Weights of a small GPT-style language model, trained from scratch on English Wikipedia: 5615 steps.
Each number is 128 + 32 x the weight over its row's rms, rounded and kept within 0 to 255. Layers, rows and columns count from 0. Numbers have three digits each. The size before them is the row's rms in percent of the matrix's.

# layer 5 MLP gate, 256x96, rms 0.0853, rows 57-150, columns 48-95
111:117155210142118133128145124117128134080098160107159139129108151168057131132149125139158169129020159129099095163164157131080080109099126140110153
094:168109131166082145131150182142163088105119122114143101127119081132151112128089072148167096121182131129101126111145162147162084114140082137126141
111:160151095091155104132106116140174063092155137125155126128143099186109069097172166101148159114105113163149112167131140116166124083067088173108052
106:129149135174148105090142137119147105115094161148137069093108115142076163064119170148114147157115095188156071205192184131101090155153120154108102
100:174150155083117161160127209195180169118178158108119099130103100106095136155081115115067081124092134106145131121177097077130160082149134117126080
101:159105081180103113097096149128159151151119102055170109116078148170137168123122098135160137127072114135143088095148153144123138123138175161154102
098:109108163064183168129153162145134189128107078166117148125155113181060113115118179152126125137085151163080090132151157174113117118112163087126118
096:082120130121127138069117121167130111114129142116115155094147126100134074094105060075100137147108074091114106103141068168137136108087096081079101
105:156113114127145149112070109083127077082118144081121099153154103139099100135109155068125150172057141107087119201123138129167096166100107146083113
104:127145163103145143128112105117149078115069145059080118150125049119108153141107068118171113114115162151150083172122189141112103071077080196131157
108:146103119083181099087081169152195062125091148104123121121089131132148090083093139113104155163131111117135092148142105123078127068156139155117055
101:109192142088058146118139133158142093115094196114082079132121124137058104044105091116129115127140122121153123162114105100088139086153066138122072
101:149138146195123134089100156120195148174112148120192092103095201121152097126145172054152094131077106114089154201140165145138161116114121124108136
092:153150092124154149092126154193100149119101113086137134125126072131129157097084136121134137143095161164162114076121098109134162168223078119164131
102:090182107131123187137098086115191141102089136129113083147163128162111098071088128127130174133141146178134155185147144129103177120146186133092108
091:164101078117158090095121148172124144160115145135062118153156116170108126058065137122112155106159118113143219134145090143178109176123128133100134
107:111195107100176170154134093112100172130135175147152092125162125162079132083071166082124136129085170114127090162144171096107117147069186151120119
103:132118197108143207165125082166139125105123118116172099134156069108153102108124139132157145143131111150051158193160163159136123111101156104113190
102:074191151108198116155114177092139143153059176056115140121163097122151078120025121146108079126107117117144117124090102170116138075108122133094116
090:113103119111118159142114078110141147169084137151124121085122140142141114100169160106141122223137134142108136101178181123109116075135142138088091
097:167163136095186186076136106123128098162121175159126107139138136133162139105112137144068102150121127152090076141147131101108127145132154133069170
094:138112160128080212136119149174190118160128142140115163144131099164156059106084122130141175121117104100163117126094141150131143163136152165051132
112:158116112100151082141068140137162103100141132120175094118167135128085147097140106086137138112141127111124066178151140162118113141172167163050128
094:180128153140124167117137165148174124127134148129161093132159094120076131174098116126148142143077073082091102148083106135094131094103111106084157
103:123120135077133129143140170138108088113140145153121177193122107165128116150140113133079085143148100120086127189128087124110085125162121102170123
100:116138139106140102083142158131163129134150167156165124128122118092108108110148116121122148144098135143143138238147147167077070158164123164152096
087:155137125133098178161069114095138112163164098170121071074117176111180117152123135117099135150090125126126144112133078168079137138136152179123128
106:143114110079165116145101123141174134057105156130126032168131112117090116047138149059121117175129121217122139088115142095114128173110119155109133
097:163145096145097123054100096169121142097106187148082085101147165116072075108096138092202129096115148124181115103135122080096085127168142125164095
098:179123157088158158116138159095107160131105135120139165089061139173152119108110163126070146099055079173118193123139106157157062120105113113102120
103:138117203119130155144109110226127155088128161136137113116160089065135097097122107111133182137165125100147152130160169108117069111133127121123141
092:152125118149094121093101158152095127110116117148113097140134132107075123082114111083080095152049140103122106132182160098082113082158165108076173
094:114164205158149104156106171177095066148193147164116141185050122152126134147114097144108105110150101118137086200097184146173090151157131123151204
085:137155138119158161173092095131128123167137153130155159152129083137118187120118129178147134149155175112113093125140193205075124130102113139120194
092:179124101058147147147074092161161105150175162027130147097085101186162086133111111085119101126116124163131155155137134168093078141165149169103109
095:140158130150161116137086072134155146161088139072180138083131181127091103151133087087109146159071070149131113119083145151148131154065131142072152
112:136166116135118087088066158121083138143102163152119102121110078129128102124129146085084060097084090166101139131143106131122173077136127141152136
100:203148162127152164119079108172156125123131146154151134177184148080141147125109087087150153116145157116109074124104119148120116101151119170103050
096:139187092129082125141101156147138078170094139122096181166147122117053146139182107126122124110140141136119115157114160112064115153093122178086138
095:117090163151125126139084116159104156093121134111103131114126108082143136111050139112132092185099127203118120119100118168137115110069127194113116
093:136091106085154093109123048227161128115110126096144092141163140136116092133077178085050153176110176151114096129124153110110190109121141125066086
109:122149130110184151170149119128109146073090133078117138120178094156107104106114138064101144156103119124136108107102138127138100166090154151167131
102:181210115133132124134160137130142138125126098100143155096166099166095105116133135135104120137163124187078080187115151126154173063081137132146139
094:102124173133152148038093156143139094154135114164159130076167103118121108110112188082113115113073109090137167104093102132136095171132070133074059
097:147167125100165164152134130169096153144101157160196117122104140147120098150150116109145154150091170104106075139134173097096107069134132118096081
101:147146098124151112060085145130104065090141119175091115188124087165159126173105146144157142188148143086128123095101105157065176109168120134104100
108:105117119096149121141112121189131100153124081136117150180139081152152129094088142114147142114145123137145125165175083137153146110095134034151083
104:129143100101177104120100166129172143122119164091217137118131133187118119117108081109107044170091111118106107099064110126117140145172156176156134
108:106194160114168149092117119090143125112135117178158116124101131183135120142106170120086150185141143149109113150180160138120061157141112100119136
098:061129152121172204117132136139090086127101131129114128166092156112149191144142126121108142088134120164170121123184107096088122092178109172138161
117:099132128132116157074143115079165131097110163144206066136104123127109121090141137099099126153056115151112105158135117145112076127099110139077106
084:179075114085143125161121106130124109061156101192180151170104114162095165167095118066119129204138114144116129146139142136162089169128174133107144
092:152153125167137138179110147123171107125060153115166118159111129173069132109168127123112122146153124081108100135088141108120105124085126149103133
088:151119201168130148128135100138201159153098115095102162158154094124138131167149112115114151152126123134128105124161137145110172126059080169183106
099:117148102101103157114126134085192087137106244098130114135138092148145144108138098146107138153126064107122139187092136119089091198134102173167180
102:140204107092115138138148167122094099161147156125124162139131150146091180118122120138134148099141129131149124157096187214165063152112126148161187
101:106159149104125147135147080159150096089145136187133099112128153139128115094113176145116165169095112133119087088157182113154104151113105153085040
100:113153062145123103146087144174165144176100075110094147193154114166151103160143129154083125130127162125101167174175149123094114126134056122161137
093:123136148070155154114098110131137091139069169133134037180111131110101103134134118076119092151075133173150116160193119134119146088139118151109113
094:147097148048149174122102149151142098096134146105109093161145094182125113169124188084132132189058068166138103162122151146151107103108107195106143
107:222140125109120157149136138161123175147136127079167129144165079153164119119088137124121127116085079176079130163174089092135111121142075148112133
100:085114128076155179085124098162150151117097165083134125175172118107135121087098162136156108134056169170083139095160161098115119115091143149086132
101:111108173120113121101144142110181154160152147168124078096110158146153116080056138133090153133086150124140088154118129085141128151137146112058104
098:123108249104134167132111138118177165060115121095181112173163107098133117151146167103123159067092160131148139141110122139097172147139141127106127
113:149145110168161122101095185138180152148139078081116120084091107149126089120121106069173099154121057122102065143101130131109092085076099158111091
089:156145095089117144135177128141160109159180145087146164167136106139140170107145119152110128108115148153124104212119147188080113128105151105122098
096:134096135109127116157073152129102079105135133132169153107088153157120101110070094093079140139145139145086130131111131078118092137102090136127160
099:131112128123127132086141177172081128118156162139128070180106068155140128110068199133121121129103105110113129101124129107060117154200137145143153
100:132197110142078135114131151133163113108110190067147096120135110131153130159016087141131094089113104138095118135145136161126081059123178155141118
113:136155134174144120103077144212132126156148111070122126087165094117089166098113192097084114115078134153089079122132128066159118174099127149071095
101:132183088134125149113127174150088149165106157104140116209137107091121112139117159134139099118162170129080088154127192130096128107106124123089113
091:087134150133087128200106156114082168077088171102163089134148146086151160128065102140167093187138094193124095118125135157077090113128120173113136
101:075152130154111152074139143113116093133054151144103131108125135126115108102111115171129069183117124106139146197180143153167065090126085090135086
106:141122134102194124088134093156139127158110155114173150234096100130079100057111135118098080147089087158104086145139176087087134117080149161109167
098:148137181137136150125085095170191200095109144092111084129114154183110100077108147085082148135079107152140175130107148130177123129128118116115180
117:087102166139124121076152158102204093143098152162150111132088121135128113109167146055121130177121063126153139146126146104052162117118079124144055
102:152113152039173139154114144175102081069147137108107163116131150127107145034084158106099167132113155128108122098134176142102141137118133178142116
099:182164180172142150118110154208113151177109147069106152176119090177136187135128164100101125161109079101114089092116122123114154087146107136123106
098:196113120145182125121146104104158202092113115092180128131196092130112107064111177139120104109059136127157147154198152108120162119109142100080120
108:116179160177138139091103165117167047107072148110068103112151108132102151167048152131143088114131149084102114130163086124145133102163204156105082
099:099149158089158148127090120122210105116155136122151172125103099077141099088070148101109142173075157147154112146103128123093146101125106171101156
099:146178157092112103134117149145153155115156158170163123094162097125150119054136175117119138147179144128125122098181132112069166106136125136105123
100:156172148067109099191147137111143081102094137107185126155174111064078142086130134095137080137112159085099130163127110161095152088133124213080159
101:120178153123124206132164130124096158102136115149122110177194157149126116085081153143129139157115184110079113113167125191108102147083121127121124
122:081148186127157119103094100117167113125071111135127059165080132129128111153166147115111156168106094121160116179128138129039150106085117162137106
098:094148183173177149135100153172107127143169156172119138128115120116153136119051099119149098154146105115131127212143188100108127154192146102170106
093:140140166084147169130131161172130096151108100130121138175099172150154123148097157111109088077113079151181158204147123127110142192166087144149020
091:118161130142095150088117131174151169102101132224124096125113177106151110090108144120148162211113183055125142118149166135102108101106124129083064
100:119205136071196159183108074128118133167161156144091121200172095173094141115117100108106146190128147148159119106100108123173175164146116165103144
104:107146121075162172097118025149124203151074140126113106163157189158134155121089122108195133133101135113098121110124155154118184112140136174141149
103:104120160110107137105149138174183131143089118141183113125142141102108167136170137138104128186060063160135125143103187154133087123160140084068051
108:123187126107127132123140106124145142148104153139102157145158067154111114160125162126097151116114069126141178110175103135140160116130057160082117
099:108121121158125181089151140167077087146149175101124106171177087111172149147134147086137172133128120143123137087133152077090070095160099115108100
094:144176101098129110138149148112077167125112129141111159167090080140121178175098092139140066123110159159116078141145141102098139164144154115094151
# layer 5 MLP up, 256x96, rms 0.0796, rows 57-150, columns 48-95
110:177125129142119111158076083100070129181184083122088154102118127164177143133123122112113109134141085157094140131173079169178168119164133110106156
093:093088098091117137126169153131101125148144126136127183106125103102083110120150174187049138155137155116137132050109135090133103178140125139052161
109:136152124139108141136112109104117157214168063119152173133084121046114132124112168151160116101103085110106141142065116174115171136211135125131107
099:097144140145103127160152174157143146143117139119120146183113118157162108182123075095142119122138099115079132123174104169122157052113097145119169
099:124078215076138187076140065162165125092098166118185182099134138060171146111157110104145147118125083109067143087143138156130079102133070148102166
108:116160067096097084095148129056131141155153143107141104173132118082111086086021103146166118168136103102132107126063072093118127125138157173135091
087:138092062113085119116117136134178090076115212145092142117139139080151140139174129182151155108168095133163089181178170053147118155134098167182155
094:089121148100148124044121106117143094185125140152130114099123066125140114106100156168146152130158049082131101137205118129062144129200081094141135
103:113126095081129173170157148082148121076114093130083146130105139121104109149164174151096170125140111063074187119098112098098182126103124160092150
104:142169124143066145161130083117079148104182124125088154102049078088130150112172090124180143109196131062121112152138111140173146180140159137123190
113:112145124127079108126113141167126159138184099165135114168101072121161151155189114131195107177139160110123173152126138136144093076147140127167134
106:119086091167107113151140129118081161135094091113147152147137132159117111165161101180102168183119153105074154070128120126195158137165157113160167
100:100132124113085061153162159155142148141114104100102143130150139064091096066117067119091070140133170076143171158097145147153101135073138123147121
097:133144130132107136173082073119170109164181089121076107093141149075113109093168103122122114145213153136139110142079093133100177119148077105148094
097:148150075159101172068142132138082059116140140146075130162156171174137204121152116074143160064177166165131126131073104159132113104169091075119084
095:137130129107094128114180104138080124148124107132121129121131110131134074096086147106110142192139064083145102107110118152189165127144099112063087
102:066103106062151160131169132126113194115128112146111115152200127158108084106072157106160171149111135060152155110125138073098119165150149092124131
096:125092188168123089092131157113130095146159150103146094171091149093166165084092114153124130163171175154114147143092099080154091086185159156079124
104:126143086116186117141123074137092112109162166133104138089152078155126099160172076128146135163217115100132144152153121143157074097139143109129172
086:139143111131122161062152180172082099110129136085102147157085096069140133154122121151149116102170089135137129138111057143096141165217060164144171
104:140143124170143109157084099149074135176122091121099186144141169145077110170125081112115124149149129120067050165128117167075124179158133157134157
102:125131149101158132183128146103136132067132118108127132046150151151180173140148113161142121151128149125152049130110150159114189120172113143113139
100:191085152117105104097062113195106163109153145098077161082111099085163162072114150147096096062130107119139132123095099063139115162079116120160138
100:153146083129087128167142104113132148154196080089174155129148128122171145151154102135131045194092123166082127106164182126091164156156086191153121
097:119144163109132134153115205143081085094092113095101181147117177128145141143117072191131118124152109188090111076127088180115053084103107151137099
104:154075137093157166117176172117128113106107127111158153132138142112083150125128155119152104129058092122091171080147140155123125147038110157098142
096:144142128076102140130109081054144117108099155106206121130117169135132132130160154093108090139087149115074095120120092108113131157112124188152127
095:120136090098089143086138163103064092121110176115070175137127145115141112117127171133107205105155103107162137094061062112135130098144076118163138
097:077080079147105141138117116073129139131126124155147190144132152093187110124128079162091116106166192201120095172171144083105154184124086144137150
101:170152107171078110088080107169090086153133170127038090158134117146147130104118074147105133110120124100117128124120148112141164081145147200126113
104:065101058152087154129171136153167167116118153081177117128142176136077130128154129118141168125105106099083092119184116066149142065056137096115108
100:134073135120151105118188192117139041087177172108142131164128105132105186168086181139191128143165104072079121082071072152152118145129145082163109
098:151126138141142132095146162155124139176081123133135149169096088119146175138122149126080094177069120198088116143109160083104106145131096099100162
095:195102077117171171150122116112085131128063127138079149136109156128152126145126157119157223118123159174167130157162097174117139100171030129100076
104:050077147125140089133117071097118102119113169164152064190129135112084135112171143109152145141068174094143052155089145125075172112077152078166117
096:094119143113105135140086127115122099152132175036122134110160168105139101141075126112186123113150071082183091132107161128102147163156116169224110
112:131111168145126143127176132125119144118125111112172160120152100069114152154167123095143079182131150126058150114133153143117076179091145129110140
107:152152113108154092130120142097144103165118121099064148156077124133102163092171104139082121100142123081189138108082149113176091131104128113083081
092:191130130148047143103149088095184160153182127111121174116172171120106128127104166151123077088084161093087134133122149144165128144111126122055119
102:158127171133103136102115103102105128129191140197116090169093131132107170131093122150178150150091209109194114158159167156151073102180105103130169
094:152156043140148108178072191094104131185144157105109188131120199160133100164126129153100123114175184088160065146166159184139135140119133130097173
105:182122106167127157139119080077188121110179156110103138065114046112124133097073155127139100153108111147144107136131075127147128162163154163180133
101:167134081097136124152117127123143167157152100136158158112128120094122095116113131128160135103102140100127164090167131158135102137191118138057161
095:077148120119146172104148170145107090101150107158055163110112129167128107098075103104091068060129088172149190134151100103086115167134164112115123
096:158184101164126111148125194086095134155124218099104154065127124097171085075129135132167146150136074130138119144168135139140134114186133135133109
102:095088138125118143068146107100148088105114098125158172129178123103174106141109166143113112141143115090088091149180151152125152126087130132168162
102:113180180192134099180150131129052147096135087154112136139147130058170120098056105106099181160169170111131069080100117088145085144118108132167103
105:097137101158099061188148145134088104116118094095103112148152086133176134158115048132140144110165098136121080134164109109159054117145103184160109
105:157115102140109078128146186126150113096132102093156068123185093160165155144137139138094108071177156127165127135139137124072127164160172142158127
096:132101096157165156116140094118182160144089142138145131129129170076185099101118144092139138148095209170137125157135125152182127099110181156143121
106:095136182125089171145144074103072138097173101161088085161181100090144087110152117096116148114142177126131087160124148138170093119122116114098161
098:109135138138162100086071116134109139146101116148074074153118063056144158121224179124140137125168145124121143133181152123158124124161137120192137
100:154140088131110129085116061142126091160080149113153181093067133134155084138134088116140141179176136074076110128158163112139122147143056133117172
097:164141145155082077135111131061172079131079103143122144074120142160160145092168122137151129174074128148163197150099083095090107079136132147111193
099:159123128138138097103117157135135058117196110126125154177115122111111173146141115133131129178152159190135169124105144126175122146157117115161104
095:163116147150113180163126102148162114151147135125142164149093099124088130133130192138128083136107146123111108100222123137122128112120165109120099
101:097174129200122090134103044089133185126087114185094124101115112064173124192134153174129110142136144074151122138065116130112195108145164132100121
100:156186118086082126123108149164096140123102131110090090174123111119161100105131121136163159101167091116122158140085106114169130097170126133151102
097:120188050091113142121116150176137130149139140098163121157137138111078137166102132099150131093124119113065101127146248155118110187123106108136151
106:079117174156130126104099174139085165106153106172170077129103092154135136130155157120141161207121122100103098187122158148120123137086157135173124
103:110130062124089127111147130126125145161122177141172162099134110107142178157165132144155164125102114093086071180171129140101148133140091130143192
112:139130102137142118130142107133161108107163108120128131088107130147126130130175070119169102075149113089124108172138110184162181067076165169228122
094:136095088133169120147140114190104082092134122139137153135134177137098159150150109093122093135155072095126132100184123120155090079184112121167146
100:166136068167113151104100133130149151140156181093114119151074103074108085179107169118127104080101114088138158104149151142138138094157133144097103
105:124091119081191126113133123114180135063173108145051142160124132147084167089179140096126119151126133124159064114106102128158094206123127148118166
091:175099138157149072158121122164127207126143150174098139124102110121109122112112122113160138117167162084154114081109155138156161127149156155069214
093:159121223177140131146130158090146112083098148145136096130107119106125121067141079087149153102111144043124098123136088143125104149072186152115151
099:098093126127103141154107094063096084174132207143092122168155135163119083075189153098138152094182159129098160172132091156125103146100172119130115
101:138118140120177096158127172154102179132155081126127122121118106176145129105112099107117138130150165094148041166123155094156126209068227108126108
107:112131216129135138106209131101128168067147183172109141100180105099155141068170136100168161178149100136150057150128133134148153112115110111114161
105:136107122112149086139109145145151088126078176183052145087088110174172092148164052138170170151144068148142142165094096186133179108155155107103117
092:045105120136104187123119082143120162134058134123119168118135176120114093110094206170136088117144155127096130161119127111146174117097081139135086
108:120107054070155167096113108160134105134147104141125114104151156122148178089190088125115124106092142150139074101116177088105144097160102104206125
088:169116126095163186126165122156086178156057110206105137125117084174121144185189148125143140195178146133072104097179157150135163118171080103140151
099:114105109132091094115099146109111089143126138189170142126064094120108172101145125117132175152129141160153112177162177110093099164151138139133131
119:128069121086158098138199173127107062115114147162121112155116174108072126106168132109162162112151110137132127147122088169086093156111137108147169
103:177122145094071116073116166163167140165162155081155069108189122161111156094044124139147186116073087167185155118142163166156152063154128123127119
101:066181114057128196105128140157190125169128105104099125156084121143152135141149105090059113151080113160146135129115133144145196134082129090152124
094:123126148104080065115141158101102084168119109126134144130147128191107112081124176122115185125125085055118154170139137169099153077125098161161111
101:118147143135173182101124125136129133173108127150100132111141100119227119129106163159099154126132075189193137121154127116138140167117083210077161
094:076111100133125096077120146120124186143163093123136136081077147111146143235119190096125137106124096186174215087120151124129118126174141126173111
096:110135099168137119155083086174171141094155073129135098059115123126140112108158109097127155170178066109144167131138136129126121113152039142137089
103:106184190145123185164080143146146168165095129139107178133159164107169134178068073183177138148128105074128134116123115124129136190179080126095121
096:128188158107170060144146133108160129161133154132115160184180063178146124110139091106205143106192096141087137122132108143131140114107116162103137
106:160146090104078074132106110156054159125157141104145160144140106073142112164108118144144185128115105176129180069092124064151115085167107126129163
094:126198097165137122135140180102140094141082085097086125162131189101111117153146145180112132139165150135177054136145162074144128192137062186134126
100:108182129111093135152199175139123098183109139090160064155117170112147138164125102119085062175151144163110101128099088135107157127106145129149039
096:115078072133121167118131175110096117088121218163181158131172143103130075159124111169108154088125114084121155145158096170129110126156144066105111
097:178159132058106115135125158159100148157215129159131157170101133112100160132138120145121065171150136111161116131190069158095138145153150148124136
108:098091087082157102118151133125120135144089140126121185103182151126188073144134116120159072203148123157133187124146097117130125146156143154120106
105:131141114143134158145104095079170083102060178128078168142166104099120074109117159167080122169137124103153112150111080099078177156130170133120126
100:114125143155085112176112121142088160148200137148105090158173127103123135074096157153174134160135109158197125108024191074107141116132140176090095
100:118180163078113142034164111128125086124116129063159164205189157124195109082095186117075109132121084105086131110123076127121161113145118160082075
095:095125151153096117169133138118112151154155178104115122174142172129058154094189142115091151143080142146134168157097181110122148135162119126108136
# layer 5 MLP down (transposed), 256x96, rms 0.114, rows 57-150, columns 48-95
104:130065123143168122150105121155166101146125136099073166112099135148136195137133117132131122116103116201073122180148120153160135112129111111128131
094:124120084165133117131078137178121100151144187140135111090121151132111103162120134046136147124081113118142097174095125125118180139117107076120059
109:083145077097186135151174106095136140149145138110141129167153108161111127185142120144180110111121116177120104107138141084152143111127106150117162
098:112124148143141095150131155170165139115152144133138109087164120107151104055081209130147161121145052089101080127167167139176152121104097146197093
100:107156093119145105117124147172113138130090081174141120142136187068154136148135118100105090154120126076042080150135116137159162085142097164090106
107:114174120125074165149137123141177061104158164166128139083119125105050100108170168115162096120117122121133093159178137138112187109135197134094127
089:089066129118138103139139122157128155197070163106115158103143125148084100125112149159090113148074143121087069124085142170094148134119175146093152
095:108072051154137135123123128140110153097102097173159120122109138138128147145178152141124142143107123196076137131114154114176115136097157094177178
103:176200115123126145137105130107116089111120083131108161135137101127130087122168094107140173091151172122096133090032108092128149089135139152121144
108:160194173117148101141134161131101108143171060177117108105107130116153134110069118124164115131143157131100092097140157055113096125169090070129147
107:114102114138120138121097153081097131107128156173118182119118145139196131165146090133126109141083059087084134122167112183089174085134087122128119
095:147111123140182134127128172163119158118105093118123136092093111158150142134104129118159099082047175220093102103072190132190107131141119138112127
104:136173136136120133132129125135147184136104134120191115122099126086151085048103113095140134125158132098126125146096153141108137099093149183141076
099:142181124110099165145161162170072154107070140183142098133155137085154146103096104145056142097177142104179158200130152064166142116094093075097193
095:112143088148115131116178060187089101123101139147163188101087091169170107138134083108123131137154148153122143124103143113131159197046172176089113
093:158164161141123130076118177063083168129172163150121104152198129156158110147081132117133083111086138133137106078063082156126086137137159116162085
102:041178072097106135137149136108139168117100145143072154117148135099143129128129116133129126110125139072117131064149087141123168176158143118143179
095:144143186115139115188148163172102165137108194141154143157071102160137105116134094060162134104123155157126144160115150128132169198092075127089182
102:101142113150119090075128104218161129158183151122123149109076149071068122136077201152089127132061090090070136086121150082159140112105143156128115
087:129138126111165136138167142063081193183114140135152158144159156138129122146046146092096119148099094138107078202098080144119127155120102132117184
107:129201088147110109128165134120077157128129084146141105107061144092130140136165141063142120087076144155139136148147075144119092108125144131159198
103:117156133118118083116048081149120098118164100149166109161130099115108086107158131120164097160174122144035182113138140071112153161107135141117120
101:120066189178148143167134128118089129174088132183135138107123116141141147113149194096152098100090143091153138116119112131132185141132169093087078
103:162168111158161135113131169142049150148130198120105117147118141132108157107099105187127126066108122107144099126111162183144134165144128148253117
103:151060100146139138074114089092130140090111124113152133092141138105133177097157144148101074146136154127104178150129177169140094159118116118173149
100:172090087101102137132107062022145149151114100134126109113131090132149146167097086147148135096180059126084116092110143106113149129109178157107135
094:158105127143134087199141097115151098093112153092118141146114126186119118103122124106163072123158213129117162177124118165134134101141194139151117
095:105159111119130155132130144101174146096144132130143165159105216095134090132100131109079161135048100149145145130097126118127079153121101157149132
098:128062081099144111144115115151090183146109121095109143199153096120092110097144085177200156124215145129135116097185113146101113051142158141092154
097:147111140168134120109123101154188075154143187107154089127134065112178102075089079178108115131046085146106153165123129144132139064127113163116090
102:140164153087079087158137118147118132118085125145180124156150191081178140119163129080094152082137144087190111121114125135111088129147122139133098
102:165190115180112078128084144114127153152102081127096111166148155144088107106119072098131155148166135109085142121143131142110122126154130096079126
100:064126127111151138169103121158174144120167109168085138169096126080154122172161130171082122155102101116057162196090156127087116198152130180120100
093:106205123131165080112115150160106145128137162113115145130142119104090066130143133135109127132185058128079154131087095094132115149146176111104088
102:091177098139150175110124137111143111130118153077140118137157099123119107067137158128084166107139126095138156137111136166115177121103087176059085
093:123128074158109166142086125126160094165063238100064113129134169129116113141108137074144140096109186139117154105084140157146162143134109079148099
098:143173090187078147138166152202159123094104129104096133125154089153130131124104164136133122084166094181083148161129109123129139119121156079148145
105:119094156093090126113119139098092130075103159080049105154106111136103163131124136115069054167132108183144137132083141089198129134045163091167160
093:127107121186091198106103112147147059156130129210146103139157085074142164082122156162158126114112150130147136153145108128181183152136121092186111
102:128164158147126164169157086118123160085122190155130106123093149177089094104134138143149109143110127148130161104115120131107123196183191153132148
096:120078131153104172116163140097097096092186127167194114117122097168077130147122140157153127081084147139077169140090143084106138097086104147184136
110:112031080080201114110180145101130200110155136131111114153123094084129125136110130163139134123102106166154101120090110134115163135130119181111151
101:128167104141160106077130115141204153155103152146116143070176114164112133107165162060093126155147106143130142146114060138136140154150117169081113
095:138153145112133130098134109127154126113159136090173115139114158082190137115100102087168115125132097104175221098135085050119117107111100119172137
103:126206093139087082124136171123167132169145142152095176106086114110129171117133153107102155151169097180156101135160120143105092121163092108128124
101:103129110122174175155169117055119136120168182150126109187072155135076103191122095081135133137161161160128097149135174181146165090101150139042133
104:179093122137101096123129140106136078136138089131144090083168129113108074042130089125110169095104111127110153098129114084129111152132096111122218
101:136155117096149115122110091155101078150103131134117137158101160116098145085165130122108095140160138109157159129151126135143056122090143078118191
108:128097072115096173082099099153207108162080179096099154115140146126117172141134124099095156086115138109174171104115122091093115080151106085185082
097:123068142053158123100116134146093090095187107125215135077135180158118122156165128103093119079105197112111114130114167168063104152160159100161146
106:166121158122065172166129114084190154105086114104095119142132144134143146152147100179163128138176119152130104199135176187122185143181158103105129
097:155127128084099132127106152047160168159153148114117131102123131086095103176128162157139095105076120106162092067105124117094149092160072124087146
100:100071076103161142130094136086166147085130163112101186106150107081135182128120167112117156089117092148142117110113061146106129112108136079132143
097:091077145096085151154115123117122103146177136137077119180133134184132096120162159123069113127105133046156142178101117125184104106092114166125172
100:149094086087115151100120138125188080137112081097130117086172125122147122134109165194164128139170119118101120121213154118177140134129174164088199
089:145162109073048146136132117137110095161146107146148143117094172104116168058116163032137168117129153144176135130110087177140159108180155166087147
103:172126174172119176126134159118125070140133166196187129134129124122205147125099131044108183129090134123160111154170126127093141155119103124120141
102:122086071183166169139178135140155136140138126132161050149151049118111142157116111047176145180114139079115203127161140169158106149081123152133091
102:092154057076129125164126134144161182105137187140086120130161148168113149133083100102101102114062133062126141122108193137119117129098134131139135
106:092110129131127111161117150187107148145086103163125119126130102099123137179183205158056191150069099130107108145141117110197116121136128086133089
104:150110107180127116122096111146167140147160074108205117117126111132185114100162110104140112137156151133116164147093135145130098104122124210150105
104:124137099120082172098171163140110120132118143147129170070120121148099142071099170179111079147088118187112145198084102079139106163136104214136124
094:085215177100079093164166185085125147164092117134137115114145150124113128154091106086137136154106091101116116147126068154133107115111088111104138
107:060151110182135143098168134130115126095174139102174096168118147129150115132176130136102102121141119136126147148083104089150122131133078134088113
105:131130142104158149142190152093113116097170165133158101126192079085117137135110119209104132103118136103092123145148052132146122126149106092110122
091:131120134163094130131107132092067172098120165193078131115122123129141124101105106133138141116110110201126094144124166109121011130131110141137184
095:111103112076150150116138084130146092161014117129104197181144102182188089144099181143122097129147128126130149082134124106140172089090100129070114
095:094133124067131101146161152113156165128145146105116164071153146106111184102152128133139129158121160135130038175153138128107139139170171153131108
102:162101156081106127131167101096111085133105085139121104109081082176126144138159132074089111185131135084123126182143143094159096161099165175170151
108:118131129117103124077169127126126151073168160161148131127051166135115115118175169186093105130134132109119162158118156110166145089114109102110073
101:121115061147159128137153138229131144109148105135163149144111170146155148151057092182090103171203109098077123122163138102176167201131118115113083
091:133163079101072182071052136084099094164132139158120136196092101133116087163129084128078086153049104105147135137130154171080104112118180148137105
105:121064056078071121160100114211105115111085145062121141135118125139129187170152127058132116105117136133070150098124117203082080098111135194146125
091:103179138106169093101164155136108103147111112160142140094106187138164120161099124179182130104152077163154099152137124108145163138172125128191153
102:088150154085095127072119128114144159172144114123148114085157125092103109118089130120120115113102099169141179131161129088150080110129120173169059
117:091027199156178160118201163128097109093106134144152140108110181131103105112176128107115099177118138151142105137123128165114052095145133141147124
096:114128127152144110163104134148142114089187064108131134101174109104146112138173159163051133108164134161134166111143166157129139073114117094161123
098:128134167177138117120162099086114134131113135165144141109092148180213155128131115088138071123074116103124150175069105150091106122149098111083093
097:171210172161203142143134109154148141139172167066089162086166163095190080093100133094130120123127134112152116143156081141136093103118112093143136
106:083027141127055141085050110178094176165139145115171145086132131131141131102117137109098119142138142169107147154170119101172129121090123168089131
095:110153181131160149115187147081186090099080108144143160104170143153136155173133091100116065059128136117164123143143143140093162154097110104136101
096:110183174169148092148129172052133147117160200123154116063167105144138142140147147125124100134115081208128113136125147188107105102127132204134157
104:097131137116116140158151104130156123061097134099167158189160093138123163100138146196126128124126096118145147127158152178064119097142101141133142
094:126100160086152148120100066164124096182049110151122136112102140150096136110130102064120119151155162120153176197169161151117175098109096136153124
105:168212152117093173187121107145131156112113118127100136093180056118104130137106115092180144071126117148180087110108127150164106140121116147104108
098:118075155108111136101142135104123142116149145143161070152107109112126164145115183174127133135147099119130116161130103188110146127093124115118105
096:184160120123121124106094127125141138164138112190090110117159184104154115053185142157123171128090178087098165128147070154099165146175090145172103
096:103114101142118090158056060165126164113118131162126089166100126103173142100191121072162145115124105096132158179188141168155112127147132110130152
094:183078083149114131113123145123155149110169113102118158056176080135088132090135144144173115112110152095128151146145113105099101088128125069166129
104:129045125136165126157092078130143113128127142156154112158042119098118138126126149133110130142107123087122107129105130165110220074084070163121144
104:095140140085141096120130099074156096139128212112168119140118158122138120115085120110141099131089118078176169087150186128101131107114116144165142
101:176140155142219106125106108095141134097111156163145116159142114064107162136095098104131114146113175093145071111172113159168145134147141065153119
102:177113139131093138178102157171110171091169120134081104142152128140139114122089224180100109124139175158167129135135177112138133141180104156148169
096:127192139116114094150163130148131127173124157104093159112093165162103187198135105085181084165112135168103058141096114139173102103100163090111128